{"activation": "gelu", "norm": "layernorm", "norm_place": "pre", "qk_norm": false, "lr_head": 0.0069, "dataset": "wikipedia_en"}
Each number is 128 + 32 x the weight over its row's rms, rounded and kept within 0 to 255. Layers, rows and columns count from 0. Numbers have three digits each. The size before them is the row's rms in percent of the matrix's.

# layer 4 attention key, 192x192, rms 0.13, rows 95-111, columns 0-191
079:090160138096126130152120109111062113111113156095086125162092140163179175127211096133133124119145160077109124164083105130154105175126079134074148093147129243098146110122131134188069125161142119135142146135155110117080094057141102173132137128160131137121145160152079175114103149108089129154129113110164078106105123155176139116169156153129138068150092153129103170163076184126088149135200168175115112117102099146143138106107139091153106082165170108145156095123153139139121147129120140102111145146142124123133201160113091089112118105042104168127167049139173149123145123215160104069
076:154168182061146127087103108139055138137101103135177102133120213129167153148154183175146117184098165121178157092166187203137152089130172113154131106178151084108126133095131099122114163112137125140107130110118159130129193141108092141116108145145104118138136109102119162158109159108180182098135124091133123151091142122095112134111182109124117056141074087099137115136139078127076154083162053145103148147039081122102121101051153113143139165148118176120153080087133153121132095109129146118106052150113132130197051152110125082187112157151093141125149130113133124100171166104153113096
075:106135202164070151138150129114139102083106097150116112109090137055172163102103173149179129090120161085078193096137058155088139082136134152111138139100097182062125173136095162141142179162128139132128149108060114150121082109162136189131136095140113147100063155191152110181113180168089106133143101143138142172200096098078132099169110115141115168121150098129094108147095112123150075118138098147111089113137158080127073127187148158133103151152104153161123126132092120098127124122161177123107095167131064162151163145040091162090191159150159132124136106159156144104105140121167104167
081:045115090140070168101157177095167163102114060115123057129116100166098099146134082120121077117094137134125090140127134160100121093201158143142136136123172128121159206137166102154129229102102129113056156141177089113110139141125154121136111127163159122087141102170078153148185088153103104112118124167090173123107056078126183124115100169115102132123106105145106198116096092133143117091178115115135163113080116134200164120169162176122129054145157115151118162164133153159120071110084115141155134168060125112154097161133201139126164133121142079108125130091099125110113136110119135145
076:132133123139118125128066139128139128155164132189126150177066188176062086107160147214143178030147122156116088109145105083157116125144081169156098094122127101151138113124117096119108118134133134155116146102204181114138128184116158140128071139107117179122137110123086179137185118092135135099174088188162152083130097137104152142100172101144124103207124107116155067173142178146178118121109108130189071095110087118097148112171173131097123059131096138130157140218112112134130139071134175140109163141141075103115151131113120128154178121110141142131147093130158104110055147124100148132
083:120125173167132083135094100143075157135139133113081141105100155132134178104157129116179121196143144167087041077146183110078148199142175076121178131100155148175145134043145127146111127111127100141148107121121138128131136104080125147129173129126139158160122067082163137138139124136160135147131085164110092109151084040143186165101137191083145092142101095121184117148054098120185108102120146090110141191168121088168149166166117175097079109102118143154100079110112140140102180175168141140092136133113111107144130094147097176118109070080155070145161111169091121120111139155085127109
082:131092139095105112183106185199089216148167091140136084149101166124120154130146169137132145211087128144124065087120073102139118100154197116082085065089188108126128162122094080141119121112146184130099104078151135166194114150161078095157157114159025141128140114096128162125106130121127070106107124173136177114128131139112165063086170143112142182145123132144131121141111119099146179118144126142110137172084080128137143124109166089090144114095155110169108109124189161115171066138122116126117150120156126084140128162126125141056150102076146157173095160119097151149184132127118168131
079:187124147153114108155129166082087055121185126116191107141089108124126178123141144148148141144090117175123109080145095138125150132098167114095091074173161178091106139129117093140146110097132095168136074127091189208133056132160096129187134126115088127118112144094072152076192140143105162137131147161077121138140099120175124140092094168092090118057141161157109144143055156115156114122110102141131158110078098115151160121035169114192180126121124107104116158117157114165106161066144166154170154182116132133164163120142088140126146188135140146128085159090174119113163153088094171111
077:183150125115108107151100116173086146104114106128153162050120143188196142171098174122114109127086118180137121112141105128160137148116137133115166109087128161155113088082112132114141090151176105172111095111160127099116140132156142119146110076149153107191156151180101188127111136151162160131150140135129205125182081062120156089180164141113168153092162112088076110125143151109109129085105095096134113103124096145134088127122160117198127098088113146108175151125172099134150222172040133167170100134153110156092180107127148091180143116116133071100124105099089163172096093063063098105
086:176081161141139072112151135125090129180089162104139136153093106134173150128142174156124053158174112160097095139115161079136126182111132112115065086195057118135145123113087067130188114143141194178137143082078135147093105141110087082137154122154101145169150107120140128135112142130131132139125181186124111114141101146159130162084106112118114148154151111114106215104087167138170155111130091140203101152088159118136127063066163116108092139106095112131155185154157117151136099118085012092100094057129105127175124126170102124149147133118151117118172163150167102135111121108078163136
078:162137057143148153094113141119096097117133111105157122179203126213105109138111127082092167160126123149130098114097151102178195149130157134142143082114148068139207181111128069097098129077161133184183132150123135105094145161073093153172125082129088078071098115127148138091082151114130144140157087134157137139151128168169127129103134158096179101133070098150126133136101088116160154119104125123090118148113166037125099144134155162125191129140132114204149138166119117202090120161091088153108098126125127158159126129134136129147132106172112172180086130103074068202069137109122132133
079:093095168140160123103109153103140019145152114122136106179114131156168131091118144136076125123122145131099128165139161116177161157160166160129121111173079119179144097144083107097129054081163119102199079122150087158114242124075150094141135131125123078165131092141133141151134136108052148165185124074128136082117158108102109090108100165129120151091143146175150151066208078182128126131130133102132157154185116172140110146162136145106141144173074213116145135149143119127144095076095099128104093123183158159162145102111129138108138123121100142148151122145140105120109095072094168071
075:130149123120177142136154107134180200137085135106133096133111167152162137148130130141123117076122134125109075123124073119102092194124167154142126120119120106138154123143200205115113117140165198118154123046165178102183182174091155125110136147136100060169108142095094107112136142072139144037103122170120117104104094081118121068141110136117093178101156129134108163132149191074145180101115073153115095099144139147072149123112138119183127149122093120148107104110113154152128099088120125161109103130116076166179179117117151107102097139124150102119093074208079137112157044117182170149
076:083143109116167107116123143122169164154085133107120071112155126117088132135107097127177119109122130116164207102140147124104130108101123166143095185168120150133073126102110200123165162090071166125159104150124125181091122118122133114154138219161092111111123100138156158164108149094162090122138090157099134139088144096199136174149089112178125121149147123107090120201087100094094118191147102132050156129072149123090135147141088132129146078131130123137148067106082137153189150080153123133176109108102172102036105093099145130114099150140185133141120036121147184170155081100142126179
074:133156100091124160213126120131129154124113166151103118143158187094148116108170164120114150120143147116163120145098131174179107154138134130135147097100132144116143154139156092133137126154166077043124185124128134131133083155132136122150132146110118095160133100135166116093070172131071136134155122166140156156080076185105153138116091112110100109120167092102172087110131172134164118133169143077194061087123141115208127157122148130156049086098112105172125157132169104169074062126140095131103134108176176177145142157120107115126164079131128067142085038131160135157107130048147186205
083:131092134074086094149121092104120133179124124059161124115146200113088126122154066140121124136092093072164136121086150167133142062108187141161111127080185148090114128081104134141139101187108112120128148067110163135129121111125153100118141123143171149075139117166151171108149124048099131149150130094100141134157186112114164122083077169172154164101091128138088099150200140049096145154110119156115158072170131141172147101139134146143073129111175067100142130075090158129158145147118148114149101135132083179132088145116163158157169136138097146091198106148165136140119098204059146188
077:119137105207111152114171197113140086135149112162158120086128126119141183088136097076120103100142087119094107109146185166108146097103102130105156116129155135075131095131118133141093164137124145132083124157102158141114204141134108098098119139171077228125103112163149147114088164145145111125080135143149083076139176172118142103122142145073124095184115097122176112127170128146124135122125119138145177156095138162189108150153113113125124105093132133112081132080123078146133204101068124129170112080171033085164167121159163120091122113127052097130101224121108096188150109151135093181
# layer 4 attention query, 192x192, rms 0.126, rows 96-112, columns 0-191
082:097160160140088086124107132168149112122175154089089115082147132131128107099119115161123130090162118102127152170148136168132198191178088123131124152149042184140130149136137108150146160079106181076072114136147114108082144146178111148153098107093147137116103169122118093183090111090094148127205086115159122093126063133116173167129140123120172168112170119173121167103127091129090166160157127106130198127116079102170147126136105199039075105111114072172118145113158098138116108130126118179142084095112143106125151159099075166050131124133136120130081149136086183170126139174112069165
082:138131204153186178141121119144124065092132183143110165146184105116128094130131071105115058130138121187183097110113122121101104147161115107111149110128130088090153105143149131129135124078077154121112081173127085165142125107178207168145117134124124149108179125072099119120086103093155098123123184110087091141113179088140111081121107127098127126118160125186161127131136130087123146148096141082119093136152118165065135077090164142105137121139181141128212136125100105087120178125125098059161137148109186116102143082135107130144050169180128113176147202164052149128124102106080142071
086:110144117163127087131116165114110121179144122127184115147099119067134167100131124159118191128111175136126144077109114144164140129115133116144141130128115118101111108133130211129104126107142090104145081108129121070176141134095113159122151069126121149151161116130138089117101174158119091129099195129131113168102195192132143153147152129128139122156067101117126144113090048136047095204107091112124123094154109118166199123159080137169155146127135108096164204128091118123151141156059183163147145177170201099113139121155067171116099060128108132153135172169151151076067062067107126151
089:167152101104133150144116150064123121102118090093135062127133029176187102116145128065181066136117123154139111103119155148093105125130189159131095152111117180106135103134115158100140140126150163143134147144158127046150113078143161145096108168088134190109134093149132199162116119083094075152143172138129177171103143109119068155101126107172132094139169107108111097107169079122082081076140118095112136145143079155132184128146138125067119188133144109183106133121127132159155124093080139101130192184132128069163168152189108161133110119115159121180117149162125128116188053110170139114
084:114164075073129123116130154126113092110159015129080147155121093114101077094151117145100120122175191154109115090100108074103142139108129150197146122146088184089144129175186083127073083188132116090144162091165132133182121164115169105144103102104116073147153120146047122086101140167122100117137141149084168146134158120131106138160117133108119144130149101066165117101113146132129150125137069112163129094189082166143136102060105141110141147128154156153117184094133207104150137074128101127123092091167121155120192141191121166100126146119096138128097181130159167122150169102204106098
084:106143077162123185107140128136100082132161104095106154117161118155148068124151113079114104109145105106113080130140168140133143120098088133154103164131075128069127069143119117145079114137186170144155114103128092078149117121091135165106154158154094127140113159132149185157083139139069170115145154101147143105114155152209152155178158186138156132138093124121098060067196139077096096090078114145162127150129160092107096109182149046213107119136093130102081151159066145144105090136178097124138117053132181126105154090062048153139166112116104127138155153138137166119157167138107146132
085:169144145130174073100140159089111126170126187101102181093202148106115094180164121091115115120190129162195175145157116149090124136066122111170106181205138068139144085150139126104086138117115146098128171132178105166115144120110157076093130160166177128117123088160142110128073147140126095098151110156151138102118076128200120121130180153124155145078095112115199088128120159099094101089155223117138070117110167127100073127121127158045119117105094146107176177122121103105152130131142150090118105151114107156051149154135126151149080107111149078117111124147103109150121144182074112142
083:103110142084082158168116098134107155117104168162072166142130154164059095051117150116177122112162114122187152103096107152105093146076124137135096123082112116159096124189117120129159119082128129096151092151124136152179157112105140143106107090124152111163197107153150111146119143188103103133116112165151139108104208113066051105092126108093130080144129184112114119133088161143057139114169162163068103138202163193204169162138133172112164183103111170163166158068099149124110076128155108089111154061149119085176127158113126104110148137148130172146131117095090120162099145137103134134
085:136105124121086141135108104118210118100097113142151148117050220104137099177131087099106178150122149153144026124173112114142085119125125167168162137096107174109128142149149127113122111131080091117128110167204097193139098121151129128083150092111144157139154160097169128110159126151132118153191125107131169137090113162165146110093106107105155115112146172161108072169114130133112179106175145157120121124132110121154134108173117148095130170159061149130092179153146145126053134114185150154071130097157164068050080166169121125128066148094108176089087129101063144096093118142158100148
079:124131160099109117130145106107150179102152085152157146151063131127140111134084091147117179107097118105181131154102101193133087104157094128174144100091196173065169134217126135097074102148134121056095148111095161109147130124122180168157137089072146131189114102112123147176162165140092209132131077134160146129175088089154113174127108087162110156106208102097148136105132096112112143100124130167150142079150086174143089086103081124186163152111076101078152168111077134078122169125121148098095163140138151094138143119153153175067151102131096134169156088158133172156154108116148102130
086:165126107124090070166120137165157207109142067134135129122146141121093161103113117185129083164078115079125087107126130133079092092081094163097116115157164134103136112155155165163121180069126108226101141099158125088125174123138084133129132049125169159108140100107141118198199151143105127161092088162107078064125111095109115155118151093086158158211173149121106129168119166127121127099121172134159123134090144111118150127085058119133090133117141083134120149139088135067122144114081151150156131174153071152148124096095187133132123090093134164085149177110133178160152100156168136185
083:151169089079128171166094108159128126141122072140132128144183124090164129138112126117178083169149092134081140110140135133112124113218125140109098114126088139183125125142137149102063122131152131109180159066059134071134036111106189124101162145138155111109168159114141100185140104138077079088133080127100158086110118118111114119145161128161091141157144144113108153138148166152086080154183183060147169161152117129088134134128111131067177177172164053096129119141156153118137090130182110118053154074160168116132141191093136129119093131140154155122083126132111092154097149128045120157
081:133192180109122103096179112118115128089185126104111132147109051087153122148150146149144144168139132127136186150100096131160156119173164169162149114132073106103113137146166092077149175179119107171135171130133104094180098115093139143092148106112166104134116148061076136045157075119101099119158130154120101156127085123210168124190077102172106191121125148247189182124119158175117119132144137121131092136132095147127072122087104086158149180098095140093160073148110137122099104165107160143155158140105146147158101088158108127128122137170124103111132087076095124102149074099106136111
085:124156137130111144101112074145132171129150101084122125092141106168132154155095107047148069105132124111121122141149110127145169101054151157131191119103111152134178139117120132042114131175172116126124112134114182156087061092114123099152123172124168172134125107131133114137058146131176138153103151104094070177180108098097124098124104165106204114151125178120135119108118147058156158124160109148124160123151144151064079184111157130088145152123157165103133118117089064162171191076140082082093127099156157102109161057141113117140128147118138213118133237112129134126125126152148184114
086:067118081092180175078130161131159147081139110169089119101126102100112151156113166206105094074090129130153206168132141131138067175154120110060122107183093144145110180137113158087122141132077145153132149139117131155134128117118146117177116125095166126126138135136162124106072168139107094113176078123127117210119117157138159086093113106123139066118122084086116126122092134197115106138172128028111069175111142109162120181155149156114149147100087157202137096198124113123085136178149143155083166163180179189143110097116096117103113090117102099131112148071117127115145116144118152128
081:070141110106196147150144107160080159113137092063077089121092140166175131180114128142192156102052150112092079126168137114112094113148100124112095132128142157124096110189111067137161131144140156144160093083139102107086114203176095168151149084125074093158116084038129142085167114140171133111124105130133183150139098103141131137069176187129158105102154097163099114120074151133191143153125124212173177154107122123156127068073166145152090158137099104140113147143172132079124105141139132096086101190162112133108089106112145139113096148141097104191167150116107104158130139142142143113
082:150082132167082076037106082150131142102130084117141174121162190052129105093113123114172144084125155174073145137110144063111139135127113166117129171118146065187150096172128168105107141106165138146163090124134145088144161136139123118138064130092124152043099188162103101098119141115175171129135139100062120179127153092148106140094121134145075072126161119177144085127103123133137112191062159127117142117115134175140110144123157122067137126063147091181118108163112141111134131148125183167081190150085193162114151118122077167127128122118181159133175118092099112136144160091129143163